{"vocab_size": 2048, "norm_eps": 1e-06, "rope_theta": 10000.0, "init_std_up": 0.051, "warmup_steps": 302, "dataset": "wikipedia_en"}
Each number is 500 + 50 x the weight over its row's rms, rounded and kept within 0 to 999. Layers, rows and columns count from 0. Numbers have three digits each. The size before them is the row's rms in percent of the matrix's.

# layer 3 MLP gate, 256x96, rms 0.0835, rows 58-151, columns 48-95
093:584500401540502492488516466580514565549578507469547404539513478424418487522555403468502466481433487480415559505477505499520457488486543562541563
106:460497501465550457545483560556462470425520481559457518452415479487478559573467504553492521519434483509423519557465454529607436462532582565374433
095:518493538480529478430535523559562428487472538537385426557618419437559472480581582488469494567507555540525503527510451549487474617592543510520581
097:523435527507545435493438418475549557521497429423441530523556465480566472407538587520575531469532608632483451520439532541549549537464569435488500
092:524556467516572497434571493470511446458430434434499486529491543569500370422529575541497458485565530469552538466530470603529522495494574601540450
110:623466555484522513574497544538487549533507519601534451573494442474474604473492496580470504480513530596409536530550585579565537602466458546460467
097:516371485602577464419471519426503517532509437538492396484528561437581494546473491478483519507556440517461511571458557538484526421514538521517494
109:590440484550515526512515550485490481430435572503523508546459548512535436440520479465500601527564447547528564582513493573527482550526592451475552
103:598600434499535447346444512525482511407512475412553469627477419459475499441491493480498490432490426519395559484503486500521543529510491479540499
099:575514593502412437573547489587527540421519570514560454583535552531458478526498493527533475514494452516515538489522458466572463562510574432554506
102:515499509538349593480478470506583469580511536500586549509525495573510515585469520455498582529450473597433534529481475559552430416541543458542549
101:552467529539489511533441526407526385503487518537470435399543477470516513566540583522440492492613411379461513505462473592434524572494496417483489
102:526519534526523499477528516545435601546482407570482403534514480507548506520445497574527536404522551469558547499479457491563496510422587519468566
091:596502594482519470457403572431425600549477543529570508459427560449496532430596542476493545482464456507496518494456494476562468493542472520477513
106:548454416550420602468518455453478538515443443457435500524521505482584515465435514496479515482516489605496499571558611533497391485505526477449543
111:470517517653513604431500459527569520469461484504460426568539521491501516528556473538466582488417569489475526582524562558530525582575502496465582
098:550517528439567581552527531519385619549446562495529470545494515462456450504400498484534629514447443552578511470524517615460492539501495489460472
104:538488544461508499488461454501461509539542512487585494510452576436507399371432498441512455469547445538537519556470353486524460479548587544461457
088:483506436477498468414526609575480454555459553452494343505458458499528455462521467543434491452475539513486477553513455478502480451538520524549449
106:447480526536394485527475522555542614501452495560523532502592437510535541515532440521608478515552404509498475580503477570496441487534428504467553
097:444523457439510516526477468484434493515498437500598500506525569419452525521558502429570511522561482455530514483441511424473510555463473540463486
094:480421527500503491424599555474555401447595401483519480483531466492528501522476544528535457510463476528479553538579518484505588623573546548515464
093:518462517613427485496525498474533479484478517606544431566506420434537588524539482532566498463564540542647535509552524494523481468481414572520468
096:497562529518430546513496494585538496539441601524502404496608519454533454503487505553492508546501424563494497453453579524513486483492604466516441
103:525494504523501465529565502617511468467458501678561466495416476395469522525530416480492482520490533451527563531431530541468474428543493587465501
099:542513503405486489537507565551460528500474502506486386441575475550635527444512524481546565479432490539528485523501525466511517479544490406554441
097:612571532500563492489443503535494461530562469532484458518564474477441523541394533524485508547434477504514548530480509575500533559503556482439525
097:494511447449482484440547449539442490485469385410586449522558434585481467513496571600457555534490543511482516467470527445596524426511507425564587
106:547479474436467571564509635428514554531463529546497547549573543438397527405501469505428584528456416464429533458559513546529510489557481559562504
093:477481490390561515483461475539522423487393436522487540478534477472468463494561506468537484513486447605521520624403494498419495483515523512476547
099:480450403497477477521476506588477444484428544483525513556473560350504544491471452449531625493420414488473504532497547459485408534481490537411525
099:507554493482525539422488496600497425518481511503495520476612602464513545524571489444522509513365507521448523562524465617617403473563458491496446
091:490509551522497502543539495497438407549523481550496475467534562455510451476469515515637563402477462464489535613525529583459465503535474581495445
096:491480529547485481563552554419422469469480519541564492508559495508554430433552554618573492532606460404488516486544541510416490514511506543489539
094:449435528575506480496521480559516529522471588522499440558567495536436530500482468504530524508484404524438481483521544540542521500515477468440542
103:567541557586418440532517504545486552531461523511485463510625484548527455476486429583510515537576595577519558561632539504480462557495523529446550
100:532534524559540515523587520441504552549538618382522431495523561494561535458490496468538521459474519575543506507409519622508542571452602453406542
112:538516556516570466507441456445479492529528534451597527519494532419506463586535523476551446466469511523477521528526491535466375433550526504439589
098:527487463475490561535494487436538478530602525464521480397564479531460484553512471558446570468495555561507524546558516466566453498545549391575529
087:544444549554438468434493514546562439507448505507497430526536429461539525500570436495474410384531429413452524550456519473531464512487616529543503
104:484475491576508429505519502501520522489401463414477490460505484466554509480439529540405589532581526468554512460445422478560517578511508482487549
104:500543497413561484422529465596457396514498439511515503504506517324439464492463526514641421539492531552453575496562478508467515472522482452496490
094:528451531510466611533592545538488620457540519505555535422523469479457514589517411420467501587560533528492493490566519553549578478470553454412523
097:585482446506556459455395478601378551528547531410476459609577450444479459525509536536452519496476485525453507467459563528453583531545489476463490
097:590548508555536520455434503588568473647496521481552438503488484469411478593433426534447537436469505504519510475521472456572486516436485529488506
112:510476631566434511541434484552523539474494522536457480510455497509535474473512472506514569500515423502543512592468511492506548549596564443552542
110:540481574447505622455487498580361496513493469445450440514522503458557470506475502524549530367408525490476496502474451551444436518494582487426503
103:527499496420413505408395516472479514509534524457593440562522532422482414583565407536529410424521492480486567566505448500523444576543526531458524
094:549615492577543486531397491434448505510556454486474522558503503439525512521480432538577467473432497510425567509519514586535550515579523448435600
098:533494505573483475529486461443495597512412523516559537486474527494461546435652495477554487504443503583420553500428445515546375443453459432402413
089:512522487567521530412512601483516474439544564507494460558478479343493464497502570484566473557523437542420496475503550436502421471459440520457609
094:515535502475368496467491543503490538451508538377538472509576495560538477440552585570623384513460493444483533488545475629590510513474447499490492
100:541495524484511538414367549529544541511441548519512542528513536511533520433447473622468470585462503460610481586487414538548446452607518489554524
093:517475466517529582418559500643525524425530514570432499558553457481599474444572460483538451458525606426497520435463509527491515518476547441506538
097:588500587493458522431556526507452430497574415566524476489442559483566566431575376526485544518517528440570532493495537622562510587471481494445479
096:511470368467460543457465507542559470524411479472492488499489436502544550493524525504449579503470510489498450438512452469486464501550514528519564
100:560432457480432538550553495487482468547439484526501519509521494437446405474448425473475542539447490527645588566431523475569440492584509507510500
088:536494455541524476540431459493532526553557484496452455485456506530540510546454484509508475382410538485388565519426594532580512484586453438421467
103:581591509478485461520529561508481405513595437599521471509527535532505515517546463481454521480444443572476530513573488510612474464522443548505460
097:606471562520391386414410489507512473479521517455482477447509610499523541519512488534458371480503545537595523471488447540510499481482499507527423
117:547493484524474512486495527522466451513613567448503467527479552452485509481566326507558554398479490521423514489490535498557482602570484550460579
089:596446493503478500404457496499488521532559493398554497542407527454422428435425432494581470493498404506460500472434465551505483547525389522511431
089:496503450516528493500556538602443573546439539540552494617543451482497418492554471464518521495579517426507499387612484548503552529575458541424505
098:540524475554500485410543600538458475503452526407442430441491600496595545393488488523486520417444411510580562558444585527503470508495487517407510
105:487511581524512605444514531631500459510554545436490430480572415477534464522524511519562574412484504510432503505542509594517463554566478591562467
107:554493521576454515374416564554553435549509540472496482506470533510518530515545422441538417444427442522548529435459452552466498464528524646478529
096:542414494543513526513518573551530465450553574565482488513514502508572575613443527578499469436526472546442485493536545563495449595449494565490393
098:546598473600402528528393552506478559547488563517536494491501539556506525433538509541483564559433463528504575488582456532617494553534532476477449
095:545492487515546502464515524510441547479483535540438528436539549467557523498478491505474515482531551547439542540510657483523414505459475503460520
090:472508516468494538484489476437509476481523433568551513549575458493575473556544484519592475595539516469536482461557483540526483392402452435497569
094:467464524492598579486465464501379600539483539396468435410455552480439504527578570537566545504407547489502512547476474514507555531617520465493460
101:496438551544488541562475503541530517450463422572463539465559445497471439425475522496560475536462521569429482502538518450468483482595515508463517
105:639498537420439506555452471521444555415460453577509416534502561494490433482556444509569483501498464553503521468541518415554479473495532508509568
107:519546659539374577448545494479517490460442489479554426529537515568420448531488476541449489527566470437516532466548453516493468579477535498571520
101:495450529500452569467572573483526423476467504510491489532565436458543469492541419410483517521541493481501635505474339515490442432489424496559526
098:522508493502427409553454597508441487570516451563485432529508503531556550474424560642541663498476473480505592529540443513508483517504524543555563
097:499501401581448510449594513534405561515513448452630433502535521492438477476488511459482516499485476450450550485589509488551463442514491503494476
099:607510479514557492454424574508426493529501571451469525519529535565518445567482558576475546486511500524410520521456574555451519556526475410495443
103:545534550480549589493522574476447512507471553498511471528425586488528606437445488526506547492367526519463557527504489472570437594555447494436469
114:626479473497491521561523616449511492478506475491553430449485513477526502565510479453618441529466481539410535465413482536555455552555466426360489
086:568542542602408551484465455467416545577473456516449451447528476443528541554417435496472538518425551530548558557498515541511455463572467469511565
099:445428492498485527494492497486567450490492539511602537485499542457427468481517527443537481552606469428458528489445553470484496530663591454430561
111:557491477484494465418499551571496515404445552449541464536461459468505488429476543587508562500495514530538519463537467508542416503506465464320598
092:494368515457371557490499570503515512411532516500484554500475531505477511513583472540478481453522428512552627503443522521555562533421509474557577
102:562491474598514619484489475525492465434597501599517514611426546467454545517587347543525501577522534464464512497484527426550461522589531500460492
100:558493449482483521392461488579492536420533530489560449409555533538435465517463476406512433460522446603551478541432516615531551435541544601508556
100:458494442511542539394485533513485495505660489541435489467466598420509514599428500544463417543503561544548539521464511446433513495554502500425477
102:494475514544516516502478485497510562532450503485427492497426506415610576449517414485514439502451530494442581554456567431533497499629506512540568
100:548570503409490442499550425485396502381481504521530539552526480422555519527571476494597501424502497488568578595485509494482468438478550442439507
105:519495429474457419425518558508439440457554605545499556501510554404495482496552494452514470494512516506511527518452448578653470537469545453409549
104:554481515479454472492464502505365582424467520508481453537545445466574487397443475547490457497543498567402539498511484622558497537464552421495451
096:569519452445528476560556535486474492550518632562537509508435507459583496477511466484569439441460511526528539481499525433477476511568553491477625
096:521442500520547430434546559473412528538439400470485436545586495468472519507543523530459504488555533549470488474566448596512470471558440434529479
102:607411520587535517517459571495517536545581460578484401499545557529429461493521459497528563473420443479498546508540556556456521551544511599519588
# layer 3 MLP up, 256x96, rms 0.0831, rows 58-151, columns 48-95
096:515515482517495462490560577517502492524480554525456462363508476429488527497525500557470477428523396416472559407451413454518468524520541579547399
096:456488480551414491565537439481551531535439447610465487540539442511507475516519531461464425568555375486628543569464525540489521490535471483526446
088:474445575464493471495542435520550525470441507447459482563607556421493472579626507492475493541540520553511463514579472564429507571522529501482546
091:503484435471558473511466400522492498425539461538488471589489434496534536543506484439628480447434610581467473539472527518459522510503440463449469
084:507461434565515454560374583418503517560499572499505533521442518407446539570562489464512558507456480552475458559472506513515461508511487479508453
118:473444419543460523484419417496508566473467527371502508436507505549523502491510487511578509393514458428492497513542508480432430423569550532585499
105:482531540451522486444566397496444472583418405387460495512500470557526527570465500583521402482524554542424477453564528487515460492512602538467571
118:440485445519374476590466490553434531544508522569534429495579502546467549506426476508523517455484472531516566476523512468566495474464612496608443
097:519436575535444476519543453570506519490504491546514579486466523500506493566435530427486513539497573574566491529528551512495549444544469533435418
115:508377486511599499527548427456503564525372424491520549490515530498464494561517452575374481427490520421488502444397481525487557488470547596461489
105:516466533547478448585516435632450606491534476504547477557505585529458425467486509386528502564499451539484479488459461450404555620583482508469437
092:466495600480553439443606490480459434458517497442622502467613493598458504460540521431499513585535524524546430579440515469533491559460503480528543
096:481490456440558545430570560548493535528502512460465451537502565483492407551451380491503538482461547568409498533448457425419493534527421526513452
087:502513436468408444540549505489448483559499606458487517482543522511520575529440548530479489526389505435518431468574566574525472482579473609515438
110:529471386442475500539529497515473485451558445455515564560514548565588579442529512580519518537549431517500486544526473520517487429519564480551527
104:501523518514539508430538513445500498496559464465486506472440489445462472524469480563490446520589555436515496471460518393510479462432386520432490
099:483469557478496540478508472444457474481520458458488546547527490467488406592516444552502527522540497590569441587405540475492554503451570555508478
101:453467486415499480496487561617526451412463492465492533533492390436493461417580489560525502561529434439472538441454507490466535575440537476507548
084:491518575531464532532514547491490478403465566469529563554515500509514542470549499474465502496498475495451567481521472441586522600597437465404568
099:501566484478557470503506478536540452522483486436468544610490519482452601437425534572525495505438460500555517484498472457512596425477524522425486
092:534495475530443479505551555433516465426566465463401514480476446541542594563441471476460441431502648567477498525566590543599588510478563533445485
095:538548526508520470468439540529420479553502583434495494560436515455526537474490411522556485477536529492523538474442471464478419436481501484504509
096:527527432486470549435382537449464489443527607477493497513460482549453558542519505468443547474542491532533484465499495587495498440506516555529481
103:525513443455490524569530520560543548550435584484463524462526539466445403490414549524454573625495396514477435371514466488514530549423562520496454
108:536532569586477534544571494451547460500418472531499477534592485549502566531603531525468518447561510543428466526512503520516470551474469390513527
092:487479467483424423458539475464466490540534568521468516540484417494443502535650515469496462494594452472519592478570443438524456520540504516523521
108:495552526474436503550458520461475521451447472515515535597611515532495529498560554567436524517437535514531520405467429492483503523558495615602454
095:465485520560510520525601457508524419529476529542473520517498522515514436470387412457555427546529491503574496521552423557574485502574473501522493
108:503609442484518485479455482533462499382394427601439489490541522522483562487544485497515530459543421480494581500537492438507492490560578417560536
087:505516572506493440539465416465605495486391452452543418496527488548477469504521506523618503570410603569451490597496559479497423502544498479522525
109:520536552498459473551597490536407548543462568540529501530475473565458421415540503477464582455506459421597517528429483506475548550395508459520427
101:512426563583521414488553509427490569487526504477458476492404535449530524504540427457449502480565536523493516550426493438501457590563491395544493
091:478520534486493445559475393566451563490503512455530507530477548564424455533495503562530449568531484539474475516467374638564564476532486428551587
089:545463437409484542530552494532553557540545521503558508443544467480513461344450493437500435517530481618482472487516460565439472474562526492530571
109:541453484477465476450441515488495408526543441539505500462475505411506478502474471523580380539448522483609556580427463501523521532430490563525508
104:595377552534469562546503468529497580371511548476647585512535517488467511535501499535436558523530496507559481544542417426525460478582562538486469
110:470491419563519416491503509513557476537543522479549426431442521558488450505503548565465446543482466509527458489488633434556565500598422541530500
110:498499570446479539494502511484511511498457604431516458547460494412434503475475484469485508562437548519638518400505379530447486539420480461466499
093:493432471537498530500585425460551545453468503527502633580487526532578502450530492567480526447467465482454498567556508487531495465514503444504569
091:434578462476497501485547521531579420441504592539396531421448423551516542514390534513412477519546521418464498508458455571476539479503491531569519
099:483504609491508477475509494494536542538529414468420504489426440532472436494533560453561538542564472518430518511536557513592521544498457407517422
100:459407410505484499537478536485575506608521541452526480471568463583470478569461404476520452529535481480504493556498569529459420511475528525523564
092:496531432576555490500537482540491458498583493466505533546430524559516490496423505506554528453559514459533454531428570453439464513472519470547527
096:448485425514472562423441485478537495562420519555577465498448417543536551520554553516454521418486483620536517492526401501552490438444515557411478
095:449449440537486500545510417481478513464491552558466525478553531508530535497555498484538525510532429524433423506428565509396502517486568528566403
107:486568524530523422502484409479541510526466539529565512516423596421415432495560635483538478557501431468472488557462501486482472434517463477570448
110:503554450457420550521467484470494485475502572518525541469508492515599488470515520458452508453492442490530581465498558454517575394404444477446596
121:491553443537422549416396426451517431494546568508493498446450491516499520561473501569483520480442596481521457483524524428558523479459441540575622
095:544451520521422509460545550549479542417512483545493505517416497505487669482526548521523550488558537451573469514589405478509458376475446482504499
097:415450543443466471500460518462517521460399513521509583540472528407490466470535420537465592526587517442505469421573450459529494539463507469466500
085:498408462466430456501497546563516571562558476558552551398501551565529491446505514527510464472544518528549410499427518491429581551541570516487552
093:523527453544489518568489429559448525553475486442587545492513579501529540455505547460618462499403487560533462580479514494512504498540391651527576
103:544499414417546438473474525467547452603473575513576572507474500518494483484447478552605435566434518497520492481394521498453462489506541539591482
102:485452506499520578460585523507474489440606523506514556572532527528508549406495450510462482454590545585481481416505452492518570496457597448534499
102:545524541466558460421523486470552487489600453527473588461448454554518603459575460558471481515577575484514536508445487542536509485452447414480486
088:449484495498515500518528445416441501466547488447526493498395491497556640465495514503433552518430529431485444516432444468546584446533525578501587
092:447425522465537544527453518464541438568482518466416505433471481486566431466427454490468456575458450443462559541514591481510482481536512602499480
106:485441532579426513539547478582497451443449595499541461536576466443397539499444479549469490513541492451468489532488554476516469435506549536515549
091:456501497447414581396500484479502601498535426497531489572548504522437484498586584467572587546479553504496462477478463506526510406494478403417537
094:442395601501483547525523499588428564494499520493467467509544424460541455437493414418480508509457432419488474606449557431558461550517487430549531
107:462477430497489480523446420486507530472461632439504503480434474485470458545547539511578583481547439500508471508445484571481522609484485489435613
086:527572510499563499488495528516430427505418491596540457515581509459578539620569517502495608522442519534523582561609499441481478541517534459430516
090:506476595429542560475429553576482503404545593520523449385465483504503559503495494462514485469445585542515515557474543508429543465386461527522538
112:476462470364425536438472490467461498520492500486444501524475446512509533495557423452528583475528485507503458577577491516430441468508548472573522
099:418498571450442451565488560514472451514488585560575504511673467504422452469550502540509548509534451538518492537529410564539502527457560574506575
107:489508503602515432411576460414468454550535472504562481445510579543499505548466444527489509492546532562484470529465577486464493556506574482451496
088:505554588510494535519546437582507518487514477409528577546478364537447529447536500403593483457577467490561534480542529417450589478513546463475476
104:499485507498484551520526571475507443521441510550524585541472443384436462502583489504549513599576470504463467495504366548444488547466489531484417
088:566424488387486442526466505559472510361445521447463514559516499518552557411491449526555516391462453499494480410454541467522492496404451485490445
093:540488500525547534466585584481535547539503489492526552514492495486473523594577527479463509423460486390573461495460564456518493524536567493535564
089:476483510462518588544513525480560537508497627501468498402493528544471582487477491535459565439423476429483412526528496475484575512566506473519493
099:481543509503477494527449508541413572476545471425632520590506527530514526499464508528505533529471519463514529496516517545410554520426549477556459
111:507487591498511578543575461476489504497477400568614510520594505471513440406557418463470471534456484467535485554504551578490589474482495508503455
103:454492448472438453546485468497585482562475537514420568522516541426546489508521524542474585428515495524528519502405507543421515468512491465577459
101:487517555463509546412595500518520500410521490494505551497487531488464452463413539352476493596485508538515527484457396510486515497461486492579544
102:433542479587498551419556390521445520475482449535494509438604483472580436535523473422533534552549501546426423473526488535460451524496436495435562
092:485521545485555438510493504631553493488465545443478453502473520434594449432537482453484379465461500488512448451437534434508542525575492518512453
098:495524509441457515537447443438485517403408553514529566511565461576554533517524549441503554552488581435461573452590554563514626554419459494503525
112:518505469568515523529352527459546513454530527400398528471545524556525487507541508600462402418517623474533474511389449515561550533515497465553565
116:450501506559501471484469470484509627435519492423476508500481518491472610451443503567523512551508575535448479514531537416510590550587525452500526
091:533448561511499456491446544530506476400544500460509481583489579451487492435598509453479476381497478477538506525490590617543613511470518566468441
092:526586531555660483493479550482455538513546485499490507489484546519551529597461448569474573450456622592555487506532520467551609500440473473526533
108:584466496555577444477527481533435505498501565471626546533511540486499561454521475471399553488506426440557499563477498577543527409518518476471453
100:486575378505505542611495379529512498532517451542422417419542439544575517522417517523519483527555431454557461453538511398463456569596474421539497
104:570614424514468499457433533451403473431508499541461475539480499496429491450574513473498549497408473490482513523558410569612532558534530496527521
098:468625464536528480435429447459385500569525428474528514479439543506467528532404508466464439483443480465616556518559503477495464518537432503419502
097:556524467444513446412470515496490578487547485346508431574525443486439537537415530482533493448394495472540539499471458497539535490443554546499527
108:485507426486665512487581519552542473482547475564510442451485480484505518620369458499590397469461450473397511492552554518428399434538482456525484
095:535508503574510429530494470524362515478496481495459484441502508521533535504502544540496514425527493405508497446467519475502530518454526523576435
105:550468445515491558472362490546466591451486467477530501464518546466546546482544433534537509488452464518486542589518567426439610429504444441572520
103:444526524494457478405524424436413518460500518504464486365511419517498459512503467467474493573562412502500501478495434567508373546481621479505444
097:455580425461557470514498527396497599515562583576521501524498578451499544502441581528561547400429496474463530466465444397467552467499487455536525
086:480383430536562463494546509483501533561435442389563481516536535550485541558486548656468448438457511577516419507499453547523496500461486479471444
102:441489539508453514546607424514472463573445476550488405551466435471570531414562436487505490425565560520429489473473503438446507479472516443568466
# layer 3 MLP down (transposed), 256x96, rms 0.0766, rows 58-151, columns 48-95
100:479534457496505449444470514548492437423422481458443525511453489450492470636552528502556500540556482431477500478493429580484533515466428609460451
098:547490570415524455499477436582451584544453559538572462564573593405562424450484485465453454471449506521535576425487476519497575547511463526591494
089:409568487516552485572487477509481487444440466527540434407417529540354430458441469466485357566581431498516627527552542521590527420474478470436533
093:552572528554472491539516600532515566508535501591536465452516441494404443518438413514478491514557407454620566410605502527472504423490450488480487
083:492512416534518500482551510462480493494524433463498561556504570555564553432428462502473444495432501484491529431587406445454538526487437499463513
106:498531464535473466553456469413562559439505373481482418540528488440517492463488425466508491377487530457473458567499501561416438494493513545505519
108:569463456418472510537498441635490482540578544504449532517530464598491560588445458581493509459499472557364485400512425442469465479470479463421527
127:537559523477521513570512521580522459584477428545529509517496526536462506544523484465620558443474526433473556454534513481495523519372556507635486
092:457529507460538428591456455408602482500564545457571595566509417486559565437495419586495425545513510463529479581480487543479466478412433495499444
109:464514459478599523439435467451516507480525435419609573512508523532527533501541525563430523494536535587488490547539485464435504493563546497522499
112:447434544532528509613576559509457518460522471513475463550483527592478554488527499557516420567516554538490527461493540537503514548565444500445481
094:524560496482424404489494590500518600513417418552436459528371523463456457453514498524513523457398530560559534434556511521532539446601461498478516
096:443466552461447505581405509461544508551511448544548458497493436397541565499457521496543457530523477524524483473515599521570480483511595471500483
089:485525589401554542560524466520533506505418488576498512513560503474540501531463460495573484467550515548462537394458530453447523548470538439566433
105:492498467445512470550493504518481478460505542480590585461444441596436515532494546611526565575467467503558469429452516592523578473507533521470473
105:472496487467475513535570457450551542503414526518525581567549507491540534556564437528437554586494487533536469557490535552495565397539485481681478
102:552516522498500549403431513498601453444522522518520575397562525518562539528535520539489522506554584467522490512459555487559563511516534560509569
095:500507577525486506504467417615512444459516527430575389509557407519557400596558455538501479573486490464503493488516463501458548494512515533389439
088:501550499509499531400535611530493434517431575456471442576486620513604497468581456577449436435472530477504442540419498423564473483539412504467478
099:472396548490477452615490554454461496428520492433508519517460590425460533456530509513483503424441453439465564526521399480473495546526401490537439
091:496495486365647465462502452540522469453514546537633477522517621493487487409504491494476499547527479456550524539503603449552476402517402564526566
089:557456434489494461427531434459483377454548472410504476534528598521439546510443458506509519502485461482480509545493492507409579516497534571583483
093:493544522570519511526558445531574499522440449551483442593490477454562576604493441547574430498488493490529543472524515518533502501524420588545506
100:524424484485535530481429415392529496499549454428528544410464533473422564448468655437508485486488618477541481544531436497497456578473467489470546
107:599551436526465531418516523628509415508442526534582409464452482538462488540592498560480584575453495551461531488440494503503507578637429492466571
091:486538420506539532459549490482476557524501544579451438569590546556480523564490443485502466509426479574546386490488535410469467514558364483548461
113:507513436445490482474559447436504528522500438536527537458581479575447547521565490547465527525441488485505495567450503509595544440535600468561492
096:523454424473554520555459486494470626458469502498548500552611517497543526605573500555484515459468453534544485486483505462517481411473461527505466
091:561474496447545543481485536463475556520518474510472577532605548487442588512551455537405533510479481494405493502544471515530506494523478533514376
090:490477444542535528460546570513397538488552563469408552558387530533564450529489558506492548489488412429472452370475397503525537536454536506524507
108:526490384525426521539499383541485556507493381521554439557596363431542500491524447557563485525497559504459562384543518416433577530503522501429424
100:548483514493563433400600546516467529534529449448533517445530509481461571535589484516416498498497512554539516554475497515593432492469491566508453
102:477452465516513463438461449474515497469379478424475525565534519566537664568528439469416494530496429624481521488459469467491541456574461573494465
094:471474458552554440542397510542413482502433484495523461507445474505514457623594431550505555547428531462535494566426501456524509489480434518434491
107:493331533455501514492467420473521467547441530509516496518538490458463523570467445522524420529395478524504423607450552506588545443486533581478490
111:512456478463570529539528539493469437485486551529607553521531532482520561563541498469455521571446451485513503499550546542481509541507540495587582
110:470543456470538430506523541438494458519477527445572522497550519451380546503478512561528480465493638435456529496576561542398488540529457447563419
106:474529502538567476563525454486579491537402497573393555549466559471577490463521508545462431423529500464511480530500523476593477488518536483551550
096:581508453416504466475389575507466459601539482522531480508591546510547479494526539495465488573446534384600470497491445507491439548432494509442466
102:414483479538495503523488573476565547483566467519516567505479519582436495473378556557485453545554500563472451529499496565507505459534434587608412
093:548515460433465522538443525482395497415587536448526453518509537554453576504461577485537553509386509486465357482440461435523516485545513553511508
097:466567661534517545462575461458480448533454510515501536558534602351475495514474551545484492433475511489457487413558463433513572473504484445518567
092:525526454457408502574544499429392507456442592460516488556478456477486576530534533493474483482493493479430527523453402465531614450523446503474442
102:545416546450545403530510558437502524466536550449494497504475495514449545475496410498420524537502429441434475479544471508420488493465529527504527
095:458494548418563478426551518489416503465523498458545539499463439466584479483470572554461421482457503502535562484551509484587515412550498497488522
112:568464486456582443443608523484480460493483484525456517412524529456518470579507467500459447559519425417556495559517583519499487538502443457565495
105:470583493504486529479476519501401505480496481438518459537546540507505523424547436489584515426492502399426525540548558520483460488493403429438524
121:511486437523444532490391558504541490476534559507497522471529517589598539540441581497448566514520597523432502500535602494470555511450382491556546
097:513463434519490543576381455560566543558569544523508499400470539472566490558495550558565483526419490389453466466490524503432537526512593434472506
100:526511525508496566547518486574454557449589457435547520475480483493595465487473465534535497442538444550472493652512634500493576461412488434486509
086:528568533558551469422494523485500516468540551408494473507387451492502613521495469576413558537499548489564495575497446463482443522527448493492405
096:440476466473533511590600472506551468462593502472481495561488496468562496448484576491623526514468500419538476414486539565468450391496449504535488
101:478568415531512498553554409564447478422494500445496485449546387506464549557536563477499507413511509471432503472453475476402498450405491579460528
105:439483479557441477479541521544542444504446525436475494656435546498592445467505577516513549479551418568484442436509438511495488503533486495493465
104:535458508440554541451515422430565487488561550491477574493433420484440463499499491579519514510474583541502501392491496467555491505479499470480462
084:447511566619527493531554489525587466551457527615509529526522460473469497463572416470523427430579467537550637544561535516560501542459479453577444
096:499495555462430437478488560475447520482458462548580524478573475571545586524552519544474510458567519544571548458507529507445533467541553373419471
114:600566392555538477448491489526465473524508599457495459571494522549448514565518473512502433500438481437400493527574566546458568452506447482456553
097:575457456498499493447573461518514575532465535493468528556491458438514470552477409471530519484522570422525508444539512586505467519527578436486416
094:466479543483496435483506587515507568461417506488570471500448590582487533505478469491462558491425501519578526620431552446563510479528496548461450
107:534534490491405445563541531463488402514454529538422576486510514461567511539535460577543454418521519457519431378450430489565572521507473489532510
086:533462495478541458424460486473536548505566540358576401469408607418486510417475465484532471414578471505482485556461472522504404562450503535453397
090:495530437560516462580558560429441568571499432519480452532516532471511528500553410577532509402636503442455510458526430563501513497590505585410456
102:458490487470524462517478539449482475506556560507430517524394588594534529418487438552515581439496549510418401539479427437526546522534485419582496
101:406525543531507484604545410484475539460469432601531475470526545499544551497491398487540485559541456523479505513505480479452534550385514412449507
104:620413559448467486469579521569451524457435502514517499410481508515446540496469504509486525484428613497469530582474510484556533491440501549441428
091:617463493499410363478507569380461583520555462509553499549495579470467481496466535463507455482418513549481510572486495544504471512517510508453403
102:490484474503513550478583509412508418525579512420546482500413530479484570517464544409490476480597551485429405560537453522509528523450496478495425
092:413547531529449461548545503481499497566457517496495443339534564506459434510506473544545452549515452523475547466555522466511506568563501486488505
095:421505472474469445524477553464583538498458471405484486526582430398475478561382529463535440476519458515476549509570458439583395499434589476455418
090:533575476571451453448528532557563448471562421518580557612523452438520572461558506526395511448605396473512540499422549531565442491431501470435459
099:494542439455569406427547533440599422586507600540471461506462596498514515510496419532533574419490441521555470475457491426602510479500472527529540
118:464507535443461558531548509467594558495593509552582547453550488546494466486460459454467514536611505478603516500429575598526580544490495508546494
107:494506513486571451510419491451505435446559548524531457555456401449517483455552504481490448450438561407518546529510546437549529514495551564460583
097:472532537543555511608460420527435537464523460478575543516461533437427406413447462488520467543479558506539399507489547460477530573505572478466497
103:489528482547464482464453484466519515445607453425524544479518501406481437406459491530477451454575498531455516453517419564551448568506512495446511
096:495609455578496521516556498524418517494560479530563377587505631475506538432499527487532491502495468431465551520463492522513459419535483496473427
099:575492373447491480481531497552426482499527498448599537468488470486513460499515482505435534475554389512420508522497501525508474581556506444510523
098:524515512521446430428520515615501459486518487508597482490612512408466496540569537423460443546593420443553481507417482582483532390450568550529519
114:449428543451511450510454514462514535416466563422494481413511519512438481454493551457532528623436516528431479580475512551476452499540590465498485
097:576490524495413573379416452492488557536582455565529445488495513537501467546477550431469484513458539501564546549468546570504446486475498523469576
093:554408473549448441462560546463567408599535567407514410492458516450461459450511459467615556469564452408489446529503451501379450596491504535438535
109:499461460622578470486528538559531385570547554578531470510497511514482466515583540469450633556501397483526480476467460523525512497531496561461551
096:423622444488451504531492501608468525501496438544506412505526540563445443494522511409506485534459486467523404425531567497408481517571475499476504
099:413488549549469531443421477525489536493572512565499485493431514520522519540545472572503439585503450356522493527520487603466579532591544474409480
100:569510476455592461442496477564449562453544483460399543540512545469556585531546499545437496487445468486504425505493499461486501418530495595584555
092:524444413503503471435472497464465538494581439523447470424457535468524438539525540467419458530478548533515575550488525428450497488513473491465457
111:575553430574571507416547544553524436488560436555546521461486457514479387533442449436553481486476465478479475465611501608460495509519474533442508
097:480441406481491472452466525448572533515545554547539441597546531580486389569468450525486559502488516467420427455535470457443635549393490584558508
105:476460514519519424462424490467459483508548537537485521429561550491526391466506457452494471511520458466595454631573502574557571554464519554414462
102:439562540506504542486472557473468465455490527513475508361508535560466584595520464520454557524441490483472458456519423432445592545474511498461642
099:431604539479458488477491570434567468578479432518459533576573541490398540472473512512463549542552472519579373434486499554538520540476494556517557
084:566499472478507567490505485539498517461425534548483552360410469529605432570491492516545485518503503458510590455422505477473577491444542467502542
107:545453507457515530618448573365551456524509504482454391572551514496482461470564457532575479489437472471460555522492550516412466515522492554546559